config.yaml
n_layer: 12
head_dim: 32
qk_norm: true
tie_embeddings: false
parallel_block: false
lr: 0.00922
beta2: 0.99
weight_decay: 0.015
lr_head: 0.00925
grad_clip: 2.0
final_lr_fraction: 0.05
doc_mask: true
steps: 4407
dataset: "wikipedia_en"
Each number is 128 + 24 x the weight over its row's rms, rounded and kept within 0 to 255. Layers, rows and columns count from 0. Numbers have three digits each. The size before them is the row's rms in percent of the matrix's.

# up: layer 8 MLP up, 192x96, rms 0.338, rows 11-56, columns 0-95
# down: layer 8 MLP down (transposed), 192x96, rms 0.319, rows 11-56, columns 0-95
# gate: layer 8 MLP gate, 192x96, rms 0.318, rows 12-57, columns 0-95
up11 087:142124128118127150111152131167173105063159148116147134150101110111113122102127142067122123138139160084121156074139125167167111138160136161124111157088118132128128111122099128146156121154179158102144128122121146113117137146158135115096093114163126144144097136170119125098108104128103090116
down11 086:120146115130132172139150152149113115090111111120116169112098093167132086158147121151141131094094137089159123151165123093145135119124117113120106112135146134125108140127113097152169109082151135168116105109165159092152100144126116166160152151089129133090094107144112153125082093138126162145
gate12 100:173142148139120130121138096099110117140102165124169124181140124125132146171139109130155141113203122138153118127125139086139129147168128076100124108104155161184156125101165174147120162122136145137134106124085122128144130149108152133169148158132120105127147133111153094098144121151131112145
up12 095:121083126150108119063117115113131098146090147154117094107086136121121140123104164145150099144115139162140160128091154167143105148133171158141125128105151090118110115147107150121107125106113115148103128118159117127095118136179141101117091149144143120167143197140157100112167149117133117136
down12 093:108094116122152152119166176147163116169111146121084129127126112104066135120123142174133141091083093121135122149127134120116145134159153154123117146160156111073101117155131099145132112168157145124137132175160121134130137097174122133110079143117155097143110128112140127119133124070133129138
gate13 091:137073131084108149109138110100090100169112138119146074123149124123120132108129135110132115087139127128104105152131120154113159139178108133171079145139135098108169130115104103094135163143118170118144108149088107100113120100102097090120141150124105121142076111135123119101101133107166124150
up13 086:129159110163102112149129143153177141156103140137143101110112138107169138111162111119120114149107111158133118098199129073138118153133113106153130166161141145128147135154145104136135138121122099094131152135122086179158109113107111124179140170114137175120120158163134119108114135149136153090
down13 094:107117106145114126082111136194121135075185108141120115110133124142133133113112131091149121094133172162141164093131081118129136114134069125098122119102126147095117155118129141125164138148136156120086097097118125134098129141111118154144141120132171170147104128116141128109140166179153148135
gate14 091:110107091141084111134127178109119136145121125120154113153075133147170149173113133149144132139101108095101120143132161115082146138084114158161084119156134133124126130089121129093129180137165107155145157115137120154102100109127142141142140159121090137119145087104112139115146119103164161090
up14 093:138123157124183137115129167110148169116159103147112122084117111130114158141148106107086138108164133176094155129144137086129136131143140113127125127084113085123114146121069126114098140106120116147118107190109097155162146122112139147111158161154148143137128143117107168127134110149121184137
down14 090:121094149149096178145136121121200148106161104136135173088137127111134161150125089083146156124103143141156139107111131106123130120107118114116117075140123124105145106084151160139135169135116151174134095132154086133143118165099148129150123112124145130105083129128100158118127129133155093147
gate15 099:137124149100083116127138106140138164118145090112096180129086160102143163110132105105091122085120100147089123066129074122153116142115186147117090141116127122131128089132121121126108128143115120155154130113176142126134126135119106136151121175176114162162108100139095126130125119130142138128
up15 098:147182096114133152170151147118148117144096178145133159153122158118120136162126130144107158128114152138116140143132108065130139137158105136172101123123191129166130111151158126122137101127130103150096133124128117136156129187136153108123098139144125106091059146119140120146129117148106090121
down15 100:133143117167116153100176134146123151123142113115133172121141124151121130089150144076149118121143064150125120166091104115138126101144103156174164133154157104134146133141114106137095142139145139140099136120092125123168098155114072131154140097133130165092107089134157078120117128101140132130
gate16 105:075138131122141137173171131153163123135136153127124137133168148129159154157093145155122167137171134113138139126138169156085133126133135159126149169112085144139134100133170127099102152107093140096126122064113091131110118096163108123157113127119108177168142095109130133143122138143148135119
up16 106:161109136119149089127122154098103134098100159125085117151162137163103109149165082079105112091122152094089140148136104127147123117125149143120098124180149119144107131092128124112168135115095109107116170156154133098113138113102090093098120125143157108084134136124144138146146140135138155086
down16 105:144116116115122106100123125102121126086101168131128152140087100104118145101085119148156126120135109114130131158124102111132137158111106116150168120091104154130156120134117188111166150121156154142150149151187126127131131135171156119168091104116107115103060133131099085152124154116136156143
gate17 104:129076111130108148121109089131111151139114181129095120132152111091134134129125155121156104086157110126108129123112116128118118155126151121143111124121121170132136159068162102126113160163118136118150095114142127147107170157175153087130126153118089178110154100088147130151155135129116082096
up17 099:128131126176150110127105112121105114154185151152112120160131120122097122114124122162142112158117126115138139129134090143111144166089158101093099123132134146112117177123124059120142078156165124115089129116120119147111098119123112132155089159114189161140156136123129119151069132110134123112
down17 103:098143134144083153159109137137176160091121090106112195104142133091107122137095090083145106113128114120119115118147147083129123131126130137118116084108134104115135111135151145090125104116156141135152118169095116133133102098167107101119102108103120124154137087132148103108157140188137149129
gate18 107:119125146109126100107128077132116125129141152162153129151174127115143115135081104126155090159126140150168106133116142125108171118090138128141139114099110135162109175173144104118117124184132149096138121099108082113123154128155164164088117116115158140152140113127143118112126144147169095072
up18 102:126127123099151125110139123113117154130118134090089146117098114135144078114118126105139145162160150197120122111093154182091117152123135115140150148096191130128136154148132121141114111141157110124120153125140142092174154114138114158113141167154112113131139078144113144157158150178098097130
down18 103:120135119127117130097091093141116115136145080152077142171164134096097148154178139130114131141126094084125135141122170127168100135184098149160132125152137121123149090114139143117082143176134150131119134128142124144141144134103151073127116073113151122147148131161148098097114113110126128142
gate19 101:126087110124077134159114089089089108112136153120095133140104110117140158171098216117153095112127112102134122141154135142156137125146110124127155115139088110126135127095144092145153139148168095120119137118097162146137121165122137085080116103126122130105143108153142125122087098122122136118
up19 096:141097096101097082138110138124136091138134093127111138129122112135151169107052138112125133110128105112124172120134175138131161158119117129131161126134156135114140127128181112117140144127150105119114096159126113095102160146099087131154114114117107118140118132143165170101074123155148146071
down19 095:135146115117136131139141136171084137142181107154137158148157116151181144128162113090132072125113143114133157114150108138139131104133169088153118100090102147125152129158072096163117116118126121095126139089102164140140116122157145116113112142162130132136105090105150128138127105064133118128
gate20 099:157154110126109165111149083097163150168136167150090130134154098125134129139130118102130116081153147116104158162138096095137084125113119148153131143092131128139128086126140138104118152115116120134125085156159119147142119102070108108109103134151098118143127100114113155128123137073117065151
up20 104:141115129126139112098142143127146119132135094133164129155101089135071102146133098118127115145102095137087107138118150149137172128096145115114100128169137096113126086151143143167103171167144110113102161119098122076122114167118138117102172082133147127146136126168131163142114107144079111112
down20 099:137126084122129140132129132102107161100120107140091115112137156119102144155110113098141100118088137112089112134168136134136143143164104173104129150149129150167167122135134139117097130126105176159145158134159087131131151068112076094119135152123107136101140082119143093177113124156111154109
gate21 094:130120109098110133140109124146138121102176127168108137129097129162106152214112149103155100098107087121120160132152119100125174156108086139095136125157131127147110145103134135134125109105189088118112100117125100111120141141135067144136116137131146117124130120125098134122093115160125127177
up21 090:159129143121189147119108090131160149126164117091115139154128191101104139156128111107115104141124144162092061126118165100127156152137095093135136100114147141111165107131166150143148162133099110101160139120146116128130121101107141129078132151134098120113133146147105119165130172125140144126
down21 094:126079141139128103146117150155123111159095132144120140110114091099120146127151149171129138115166157092146095137150088154116121123124121117141175143130146113113147094121139147137111132125090140115101149121114145137106107140184195096123164094095109143112125113138145161109128112117112095053
gate22 106:174158136150149100171113119109152108112130116180185113073133145138116128133109164162159134147143155172132136159136173128138088097117094154080105137155117133147125126140148143138114149133163155141126117151136143112117178095130132151159128154137135143122143153099173132122125158171124134117
up22 107:138102129137069141084134105111110118137139119156104159116095095132140119131110092078083126151145120104142094134132131128145129103127100093119125133149126143116115154132119149120124109125127092135073147124135132056137115144113074151170155140159153091157156086147139122141162150108108092123
down22 104:086150138132101126086095133136137112110091154142129173108099113085132120129142163130151145156139122112109122150156106104135123110127077106111172136117188185121142139146092177115152116109076118145153117126153108115109136111103130121141120128129132123086144127134115167161136136109121078169
gate23 101:147108169088100149130112143114133166158162156090127105153112136112141141115070121109119127109154098124101150124118164111177134133153118138151142153101111137155135134158159175134132173119122116127208137122134127118141098130141140108111147153126098108153105180131170127127131117147176138132
up23 095:139143077137145165166116113127141094126132095113131132131140177187141138127158125142132131112168153143114119141110107182064122111099100117103126120141098121159140148105103160160164110106141134126137135141122134116109146139135144127091079141103193130078102112122128103094109114128115136111
down23 085:122120133133116142107166126128136135131129131165090107134129153125116135107155144135112119141123124106124116111170110107115131143165144170153144132165159096118137137115095085081138117122151235103120129139144132138098118117061178112147152104135123115120094075148119152129116120139112138115
gate24 103:129145147136102147128117102129074134092130124076121156118141120109148148122103122134147135103115151135124123157104122119132148125094102119166143128080106152128126100128128134158124078118178131149124148155182102151112095106088131152134101157170106073125160122176140102136152114157098157096
up24 096:166130113113201143072151116087089144134168145133121106135134122146115131134144138136109130125139090132106109152115126175126123171111123147129167115101145111110144144095129159158135089155147139110136121107134107127127144128081114111083127090134173099144142123167129120110180117155132083154
down24 102:122147163140092128105144120149127094165143149110102131103115174145111166132129111134125118140135111127108092135167123165152109127140134177118160137130114072124078092125130124112139163134107107078162141083080172139141098126129148114132187103153087157097138136142146142131118127135120138145
gate25 097:134128100147130151165160136098166146113107116126128129163116132164122112172117135118138128143122112159098144093133161126143142170084108116097135111159109111114117195135147091122108103148152126095131098111072153085144102129154125112166119163141120110067149117107146130144135126156147114091
up25 096:155113096141078152119112104149106136128099158125126107133124122136171143108145151133150085143089111118165154152190163131116132127109132159155137108145122147082108097091118104111110159114153133157134125109124144157110131098123176075092159118118104145129120116158139096120119161180123117152
down25 091:103152117129151158148119133117160128112099126161179128098116136119106112105102114087109131108131126128115102123078149088164164136107173124132124163133116128166124147145177137085141089128115079116163113081142134116144139112103137101112154121153133096104087112161153163113163132149134151101
gate26 101:137112122154134143113143120164126151110128125087102110132104165114175141153151097118178165119178141158145142134144110155139139116118161121123151101140129137193131152081181178123129133150118125126096168109121124147147142116142158162161153117124071098149129155118129117145107168127131140140
up26 108:094118130107115108104099129072125128131142125132132106118178146146128137153094146179120129169153160105153112105166137106126087161146134083150127126143135134185144146139121099095096107091076121117155107114137108143125086087122125148124147150143117150109172177127127108131125105136119158147
down26 107:127136123124135096068144125128080142081115108127103127108137120150114130123061155175097126134136102156136107136111068114143114102116118114119157129117134084108156116139153141102138105133075170112149118151092143134113118118137082122114160128115107125127142163128089126134168082162149131140
gate27 107:130157066161085127072128135123149135137163099143104136098123147112114137132142121183171129154090083131128150098088131105104162115105110099169152117145146162121134136128144169130102131133117146127126138126137141126138138097144131131125080141146132109149084144155119142116077185151139113122
up27 099:146145156139105098101104133162148130147147090155145120123129128081091125140126125121136136178091082119086191104112103113118136158097165107133117106145140159125106142113101102118156128135159150095128137190132117140124102127134126157110143098076102138111093127143149110106088106124109152148
down27 097:134131135141135100149093103134148081116138132151124146073132133122136102132147154131154166101110130123101158151126111130120113135135085087135152134121146162107164136156106127189133147123117056121145165158137138131087121150189139169117118123138137140120111163126147146066138139103102125112
gate28 101:117122129150136129159167095107104127100091163124121092139142150132169102131138150099096150136106124083123098143118112128141179130098139167154164117117177107148125121089125152120099129097150123180127130120115104118108084132177107122106096139133082123114110146117159143107092119132120170164
up28 098:158154139145175133129153123150167102128144173151145118069133119131083173140169100139129119134154117128121112104159117117134134109103105114130128126088132145119127105183133075145153127113121133164092103086134064100159111133156150131146097101146144144125141130106153128121107114147168147131
down28 102:097099144114147092133126150148135120169146133141141154139159103119109107156097147131122150124127151175168151192078131128105124167130192095132109108125157104095118119098141099113118145131117148097126125168130087133132153151116152144131159169113112185129141141127153096137121123115108101148
gate29 104:102158113130100158116166111132134123082132120158144187139167160145151130126111143107134090174098143117149154099120088097108101136125143103160156131153090144150138140172147132139114147145128140154109125092139117105139169137140110113123093125094152091168106139164157113112145087115153097144
up29 098:143081128080162157169120154154129126109106133158101115160087111123120149133141100135124131114152113122140137121128140083142120110146125134095100144117117134097125130105107107113163106206134127135111155107118106107092077138184130162131102109116102137119167116142081154115086125151127104108
down29 099:092148142145133129141136140156129115121125120093160139075123151111155140149135100116105158127076156167087115128158119109110099130059140173131132109106146086154129142106106138169150107113131116121125100143096138133139164156127129119143164121130187090122124132122082124123100133081133092122
gate30 111:142130134089094097105158104145103130112133101170147124131144128121118151166132087131132082110116108139079127148119122098156126154086125128091157134166128172155096186122144141098158125088099141137156116118129088144105134175137152128100134151103141132137131119127169116143174091134095130135
up30 097:111151136166104146133116141101143163140094155134120139130129089108126141127100133115161145110103149129118109091066101181115135148080099164122128096152087147120121167167111092142138146136171128178139134091103157149152135111108115119152161144108101134144134164124142139151110099098149117111
down30 099:119140132086136150161111166127149122140132114105148126116182149148092150117140166077129141164113130114106152114130112141165148123157098101156095125158131134107158110148168121163130194110134110167097144115129125126107082124136131153092133060104137154122126116170121143134110148120150134111
gate31 101:101127112148065117095145137104178154106147076076120139124138149135177152137103137130145123167105145107128139163119072136147120130136078155161096132097133143125135105161138121116132153113099165144139115113134126126147131080109141107141140116149081106089126128153134114123111161166104139133
up31 103:090145073104130150119163172148083149128157133115133092113113121121166103078164161140139139109149175146074130154069150158119111081105112112082121113135108114111150155147141129137143121157138111137136118124107115105143158107113136109151157125115129149107117090111149109129113090137130124151
down31 102:108123165166124134177095103054099119107163141117135141100152156140120132096089155077087140170112143173141113140128130141147147131098151120167134118132134162081130149157164122132142141103088127110139134157124108109138117113118123121116098153107107128145153171136125172107127147148147123140
gate32 102:137122126089144128143152106138159143140136075167156117104172130155108119138144112171141141140125160141113101104130141142095124132097119160151129162121127131137141144140130146120117113123136160114103133091122105111093132129138111184164160141150117114169131173120130063042123129103106109126
up32 102:118128084095112111166146146154122119117118105097139103118136115132133139159134168160118173163149128121115124121103121105085196123071110134113083118100154126106126101174135102114087146122086122143140114098136091117143142143127127164153100134160128167140145166135148097137121093112147107125
down32 097:165103132158186126173118143112153119105163119176154133104121104131122095137173134151102129122123156123155097163105097139160109114121135134129119126115128155127142127113152093186120136125158099113118164097132141100121155110140116146146119082155106177118127117108120073094119122107180119126
gate33 103:113161115107106107142183112182119152119123121133129099088158112093127130102108101097101140144141134097180137132105157143112122114168130083115123130113131122139082083143133136091087134115142128165083105125152106139124108108122091167129138129167107133167094148144119087148109121161112145133
up33 101:158108125139156115118110133095139130096106196131122114130146142100075107167080138097130140147102127112118118167172141122162128123148115087120109173071157160102137126139141123127159149080160138158112137096099130128133090139096109119109095137126160112155132112125111135118115112117099111164
down33 100:125092168141100114126130113150107183145151128105139126087109109103133143145112098049119099107102127134119136104123150152100155133178103150105107132145142091123108127148137138133122161111159140119096072110181133137107135144095124110139133149093150127140147114149102139142191114121123098134
gate34 101:096090101099125128179125109154103110098125153124119123098112112098098136111125175135124106125110097124115138135074143101103122131115092103119145151145107140129128112107120169082138161149146099131112121078073123081132159154120161157106154094145136148097144141115138092109111140110134091095
up34 112:133118165120170140142095087135117114123125091149106119143128113100127096117143158104139149083096111106108141113123143123124085126101115136146146202185109161120157163147143172149120135133134141083127133156132145139194100123148148105126136125105128133149145192092109116137112120128128120126
down34 104:143082129114133162115115120147134158150088135134100115142154121115112119121137115140116116115122125116097166119122144132134117157169195098154127114148125116126159152107066134093107126143135078173131138054137155113143107158127120150104115099112121142129122136131169119103154182126102090104
gate35 105:155078136129177177107117122167147130142156159188120124134127092148170144176087149138167118107130139133130126159122128153118121102117145159095146085140161171187116098130085121140131139149121157139130152121140142162096114123143169128098131136086128107118117141140128142122153141112139128123
up35 102:104176174151121123178102151120136111126121131146126154108116108151148136122120111132118156121162136135152130167089140148180116138192136160119112152162161112139133140138140104125138167196125151129131162178141113158139096145133165102156128128104112122107085120106126143104138128152122149168
down35 099:144123122139141125142160128116112129148118115187158107100117155102119075119066141091136101130143131167155146116153124120094169136136153145172185159095164133137131164138136119130110141086135117116137141123106119126136156128115132115151149081114120143151082086176105147109104127152116142106
gate36 096:155080102170107142129161120142142131154162131095136082124128129150168153145137158145135091130106127142109127132122104163138129076069129160108139092146113172106122121154116165184155128140135120121113109134090127113110155147114147151134128113141121113168144089107155123064137140139107112143
up36 099:121136121135139142098125119128109167123161144134113099152131105077143128097123145143099111168124058101156148142113150146129127132145168096136138184114147125123110119129086163119088110101152118102099127149129170095106087101137134138174113165096122108125154118083154104131112130092126153138
down36 103:130116135112134097118152170117121168149140137144110122168113104097112142131112131140107143093087173133143110148092143137178105124100136103139124110176133109108127090125128155098147115128115156128164083149113130123136136056126117138125171153140157121067108158114110132177119116102147162133
gate37 097:121119118127142158118155151114132172125130116133165117110127138107129108101117152128138092100113129137095140096105141086164179137139098156092122130102092133115060089118111143114141135143129139127120101161119112091151124119118132135161133098129151152072092187097164132144145137164130168101
up37 093:132113140076140137102096106159132129062144088123127174130116130087157184125136096157125110131147129127162126172109142175140128109137119158128184171155141124151145132116134148115124141140156122101168120095106110109124139142132125095180131123146114160159146151140112087117144117144109117144
down37 095:167099151145160109158084116111105125119125147139117078162149151123151142140134133133108124133116137106135161071089091104106150102125093125122100114100131145153091152151139131090107096158151119139123164115135136130156114161129109150085073129088145108105116161142153149135109118073116149122
gate38 094:126126136112085157126159141110120132097146093091101146131086112139096101082082122133131120158095125115127112119147145135115175132134144123123105126091194152129162141129115121148091119090137102091090131121113176101117133132168102118149156118124129148128158079118157131097114135119124125072
up38 085:196135121152134137118075137143108133118101167131135117121129106135101114123096146137145161090156167114099109078134136110140146110154106096125157158126154140135151110139128132156108134134118181126104103140165114141135067148147120160134099170138096112109113168105145111132119107171120122085
down38 093:132127102125127137129000116124123133111133130148163144119119125124141131130137133135136129126132124138121125145134106129105150138156137143120137117121142119127105123143128134129103125117115239108123122114125142146118132102131106127150136125144116125144120133096129108134123133108155127127
gate39 095:127120114159095143095145080125157110128123112120117138127125159148149126130124116112143110105132187126130106125128103138063139136124125174154155082127101125120123122088171174134058114146153156099138151126152143108168158118119135140167072142152114145125119106129094125098142117111103109134
up39 109:138127066138119118090117105090125143165145117071136107166155119151095135140157126104170173122133119141110123148115127145098120121129126160149121130129108135103158122089141165134117110154125128139142092157154085132161107145136114117092152136077159129115141133132111146140157151194125092164
down39 106:160148140133148163148127135118124148111104141152154128145141160087084148140112138166083168148127114128104098146163136130122094151147129122116114149167123123152123128131100091134124137101093131154129141100129094155073154140148150136069111097125124139127181149144130104106150129067125091088
gate40 102:109120106144096125106117168161123174104123152145125141112107102079100167148129075134127133117177135128111091118091109142141078113144168113133125163161169161131108107092104143140155155139174155142130156175112122137132133168109176129132109137126107114121127099129145106121147097141106139127
up40 099:148119106144131104116151092119130101113100120103164124102089146166103124170114139121139108155126131088179084155116165129151125118144090114130110113125171102097110089139096120109120153109124137113156135143129073151139146155099154132131102176182107124128150115131097146125116131069109134147
down40 101:153141105152116129109132135135123139148164126125153161124132119153114157123157087089096139088118138151086111112105132105131148137151135148130122106117105153131087171079164103125160115118111100142107166084100156134127143153111120129148120103144119136129124034163121132140108087113139113168
gate41 097:107079111126154092116162140161134129140088151134130143093121143143142107144180149155144096137179078124108074144182109115140114092109130105185142120156109123152155141124117096114122183119154122148130087143151115139121125148131114095152114112129138121123130102128164113175146149132142129126
up41 093:173133139140118120140139127124132153099140191101142161132148149123118079087121139085123178131156152148126150167120148100145108093107108111123169136108115144118113145146159146113095123172190116137175137168141135109123103157133158162107123117112104130113146116142113152138120155119087157145
down41 089:141090132144134113169080108107133162114144166105137119130135139123117129142117170129151121103122116099100172170103131158100085127155105168122134134124145093103119156145152129142129153145132125140065159141133128154119138190102160129118129116110074124101141097140102121098119170089158115128
gate42 100:146145104085135128100131100088148162145141148117099127114153142088130150072097135101140116172093167110087070126143134118146110121145106141135139142125130150122097107137145151151142149128122169136152089145120115088107143093119144125147132149171126141145146143117096110116107202102149120137
up42 111:125098148149146101167140142111124127161131176127123153158125129140099123108095097109130116150139113115132129168157113154147104100109151172159150147081165142142089103128143095130137085145069127127118129174145131092090111130089154082111112146122115155100108091143125141127166130136152138155
down42 108:116137111122128137127134138133124139158113095167105158109091164106137156156107119108104129128164129105143142103111120112098133182150132123112110136159119198108174150159119121130114144128163158105105139115118125144101162123133153112200105148104131146117115117128142150165067143086126144089
gate43 101:132124138121082117126116100162112149119145119086128123124125119112111157124128136138166140162105109130107133129107114089090101082152102124112124157159135110102110098148140098100125120162148142094083109130135093120077125134083124164155174157166098160149117129086159085148128154135105136161
up43 106:127148133140139104114138171150092113100112116123132143138130103132110171148110132122126116176097143114151128123118183178108120100114149110109105170106135066142140109145138094120146127129117133171156140120106164126127123097172127166163124149126140161139125126170094150110135140194111170114
down43 108:122151125088115120140142136162098132114121144141088139148122140155162091139122137064162118140155162148115128128067106157096127108160124092158137111153147108117120123140100095116180131160161123126120091127125156094116110121101106125133141109124122143105128092139101095152057146128145095144
gate44 089:145146133142120108138154138115153154131141122150098128096135128090160092145189125123118163148131104101130125139132120081098157113110160100145122155118141160126059115145149089104150105183152145140135159134075118129147137171086097146102121092105149130142118121148162139137135150140133093132
up44 122:101104150111112132116117065086121111154129123108115100115148108158128124106062111137086128088151123136147136116121117147134129147134137119122130118116104088092115150099111140106091150109150206128113114132131116091093146102114157141134165093109085141129137144127102093105141096129081149125
down44 112:115124124176125082127153103117143112104136120099111104156117093148162190102085162135135141098136147126161139136101142123169132119128140141080125137136152111142153114097127125136126155160147104135065102114131141124139148142131166155154120131148095158149143173116132071101151123133080129109
gate45 108:130084165149092142150118093133147164126133123095142133159125151124152149118114138134127099110116126105103086109095124129110096124136132132090101092137088129149152102143140162124132154163135147142105086135135127117098118184107126100102048142118114090102138085177120127123130136107103116152
up45 101:153100131132132146122137139108153161100133134114133107155156096091093107149145135119101152092165112143161144120126111129096125140126166135099112135122093127211102088138121121122111145166104095122090113136133186087125132137133152116149143203160143104130110121136129131110135151097134100125
down45 095:104062146109144134143162119148116102157104148148114120115128166151132146134161134099165162127098132110110146095109138161164116135143141119142128136107129157097135162110169161120165141113157121128100143111067144115126085161123114118094103128111090131080117067147137125123138164097132120128
gate46 095:088136111127117156168141140180116139089124114103118135144109125117130073100155134126114116122130113132124150119168119135117123131062156186128133146111144166152098139154137162130152106159112128110096100142116118084145094089144086132104091111119102115101131104107188130116118143165121138133
up46 098:116113150148107156154114118159147105127142108121122139165073111130136135096123168147132150139121152080088169143117096098143129077128131077163072109133152139133126119132109121128127147105131114109141145128100067166148070157125108151157115148162113118141153162107108125136150115102144138116
down46 095:131154118152123160177092126147147123116124119113147098151140142153150080130131124169122138144129095095112143104151168161130170134133128182104147106149145141123075100142178124127135146137150101098125089108137137118099090114168117115161152111128142090120115102130164092107102125144139092164
gate47 094:145131068157116097146155153066131120151117115140136137141152167094085171119133117158122173105114111115111158142123129159152134121126131151103092098147126133143103061140165139122133173132154131173131103116142136156116114085123133120138113146094111123109154117104135176125094112138139106143
up47 091:141127079118117121111082124119117183117133139125090154107178133102100142109120146119146090092107127138133094139163158120158087132100122138118121126118129171102109102161141114112164106134140180121117099165097141124136162151079139129150127133108085163125139142126088127093084119108139134107
down47 103:123098154146154132144095130117103103168114160138152127144123126112154140132089098146141183137129124177161107158107085142133142171164146143147107093140083106101126157123132128118106154150153091121126096154160144140142086112134139146173111090141114113129131137117130148141117111152166138063
gate48 105:171083087152152132102119128139135096137106130122143161174121101120115121126147150130134157098142138110097141135133071168133133127103132157156112147129141100137135131134157153159115185179152157166133123102141163156069147115092123149135174114142135124096153137097139113146119094141113109115
up48 115:154153093118163103085137132132152142157091146159119108134121088172108087103117167141098104069149145148130129181155101140119138128146141129150145144114118130115134171134117158127163189144110123091129189115137123139095135121134110104134112122129118123149101137131137111153096079114144123152
down48 112:115130128129120073140106117119157103144132094130166139155111107102160070096114133117108117119102151159135100095100112148153149160072130098136149116121167156150126160104142139117147131125133138091130152128115130097088102144122171145169150097106134154126109083119119121162123069138143152122
gate49 107:139133142160132157139108082118148179163114110110105143131115146148102136139093112141123165139120102161129136158117135099102110114105122134105143146140100154105106152103073143103197102137153144097071127157110135092141108123128147117107146113122112143152145125143120155130107195174136107125
up49 104:153126138122126077104138129168123119109129097088172156150130136158155159125123099112118098166061111081105145132128106122121117122138122153140148171071141116115131108107123162112105108101131126139150139084164136175121131130092179110152121107139151135154151100137151136163105152130137112117
down49 101:128125112134135114161149098102152108076127153137140145137131106096147145149088129125148097148126136153111143152150183152140161120154138131066150138118126120162169152102122124111173100067118090113095121080118136109133133083170122128128135165129113152142181140115131146114133132152133152111
gate50 091:149140152105119140116154112151137126112183097165081154136149099126121096110126132160166129112092130121129129111160163129109116072139179114108156150114180112134107150134140125128095150129124121091131138122144148130133143090156118177124189115144158143108123098107108095131107110135082139100
up50 102:097168130107115102161139181100106150093123110109136112169172133122142110166093141130167151115154113118120149147127100159108102157138143141105115126124126079118129146091134098100150073137159129160185112150116115098140152133137095126113138123130103097093142137094106127119137122088170147125
down50 100:161135130169113103139103124119142141096187153140118120154133155094122097144092158129149164118099146138113112150131122124149129161113123153165127097133170179125111091153119132118149117121166209113129123110073114137142157098147158148111117131132136132123127113143147136181116095114111104150
gate51 108:109130144107155109114108088177142111107141143148119154158189138171148136159086151092160156168125163131127132109141130131142120124150158163155114163146130133144128105142137091176133146163088141118135124153161129113112157164078151124134106114115138137172155160104146144149125108145105105118
up51 110:143090147152167119109120164099090173125132142094139152105120113131142113125102133106145117063141125149145132165073104142154136115161070168114123129127121150160130106143150180123150131129120123093087128106116114147122124113068123117122134158146115100100160114134140124091145129128169130101
down51 109:154112129129116105158073161132142164124140113138124158095126095164133115162117148148158114105141146090113122126163151127125159140131074136120124129124137151168095124132129141097137124125085093120189139112141117115064130131163127150138133111121185158120086158114170154157146145131153129116
gate52 104:138151165119106102142155115141150122082180149132134145100085130119140116142136153099119122078109152157148103117127111142116128112113166123100139132122131143172117143145147156065151162143133129131118140125139147143088101126131166100139128169129161155115090061127135135159172137150085124112
up52 107:143135134119176160169103132146099161122139116104128123100171189135147134146145132136121128113111111097121152089176143129145153134152131105065125141141166127113153143111125138193146143143131128128106127132161138113129104183119147126149086129157191089124082133140124114137112133122117126112
down52 108:061143097129104140101138151113122127173102129122142138160098160134173124154135139151134106150102114100099123152138118158159091116100123132112132121124122115145102147140111131147093119152129135127160143174129120141094124137100113182146089114136079117177134102110082115100153152151141089166
gate53 111:100134165129145128103162142124120117177134140137115119110080138091135133118112095096191143098137152161129133144126180115124116110169114183143122125098130137129119120121136101138119142122129088137144081117156159130122143161110172135133153151143096107098124084089142112136149170114165127083
up53 097:099100083141141152126131150120093110179110148088112136137125127115106136127163117139105132148145074131158111099128174135126170145099127146095139164132099100172095182150138125144113092134124139131124113156112165122169102116083120135121107127124161125082127090165120137103106130151144156139
down53 105:137127128130142137130077142063160123138153118113153141178124140112129127117096143112127107152113175090147180102108109094145094121114161129086152129129160117121120112105156148141120116160149090115145130131082180148148090103135119120113153145142123127167137126173106129121119123145074144097
gate54 097:171065124111099146181156175108101119142124165094094145100149153120150117126112152148130117108143126094114152128103145145117108153138129101147133190115099140097148150158136125144081146160097156170124109089112129121115159131121151078118115144142118133108153090141147150138118131129118109145
up54 099:124125096078147135126165142134127114086138103109118149130101137119116139124128097112106104126186106122138178118143149147137147159102136144118145131117118136142103109108161126089138133131104160193104131164138094120124143154115131066126126193093091132138131150126116134096183151161119142122
down54 101:154141134120148155117130109135121126139093133103110147181175094121122069139111166148155128115136137135164162134119115162124095099122149169133129103132121138104133157117123143140147142124164137101142154130096161110099129121125132149174219152109110123124148153129149145099166080116124122101
gate55 094:144184087141180147148180129155131077144108129169137079119120092147125148131114168149150127135116160131138146146108138111121148124105113102147128135153150096075169111109146146138152132104137128104118149140154150145151144090135146129106065142129183107121156126115157143126124130143150119136
up55 086:113126129131113107108128131120091100132102152133084145077165125149085144134138132080175134152116114073106130132112141155101128144156110084171186115126132169137126137104122122101138089154111124140123094133118126159135109141151126149142160129129140119101096093124158140091171168142090109135
down55 085:128147118141127157082135134126101096176138156168138178142136129121119127136129134121101146152096147091094095127132141142158147143124146162164119140075108112094108130158137164104129098119145119146079154157149132120129094140143112159098147101109179171157127148111125114130114067144108114149
gate56 111:138186140198124143172164140143155109163107111165134114150128152114116120138123125126132136126142105165091137129179091130114120128110172145123147165148117137116114152122090159149094169149140131105166120133164131132112141151148162114163146166166099120123149110134129133184124144144123118152
up56 098:121155114180104146114126115117172156125129117111152122149103102105113158157153146136136109118127136116196123143133106098172095134180158119138119125107096159091127119141157073163156143113100147115153130140153133115097110111123130151122132103122153156128063102138135092175104132130142151118
down56 099:168139115110105173155093113134139117119136108099147123115131157177136153113135120111100157121101164110149153158106172142114164113105123134127090180093111109129104104090145149082121117121129170137135101137155109158169122095132152118138145096089120100094163111145138114103136108164133141163
gate57 105:154140108119103119165164112092132153127101171128126118187115074173148123139116184143134150137122195124147113150141097126118135116094152136133124127117122089166111114111117118138107130117117105096139158133130140097106158135148126105134135140164137139119123129108175099134126149161106063094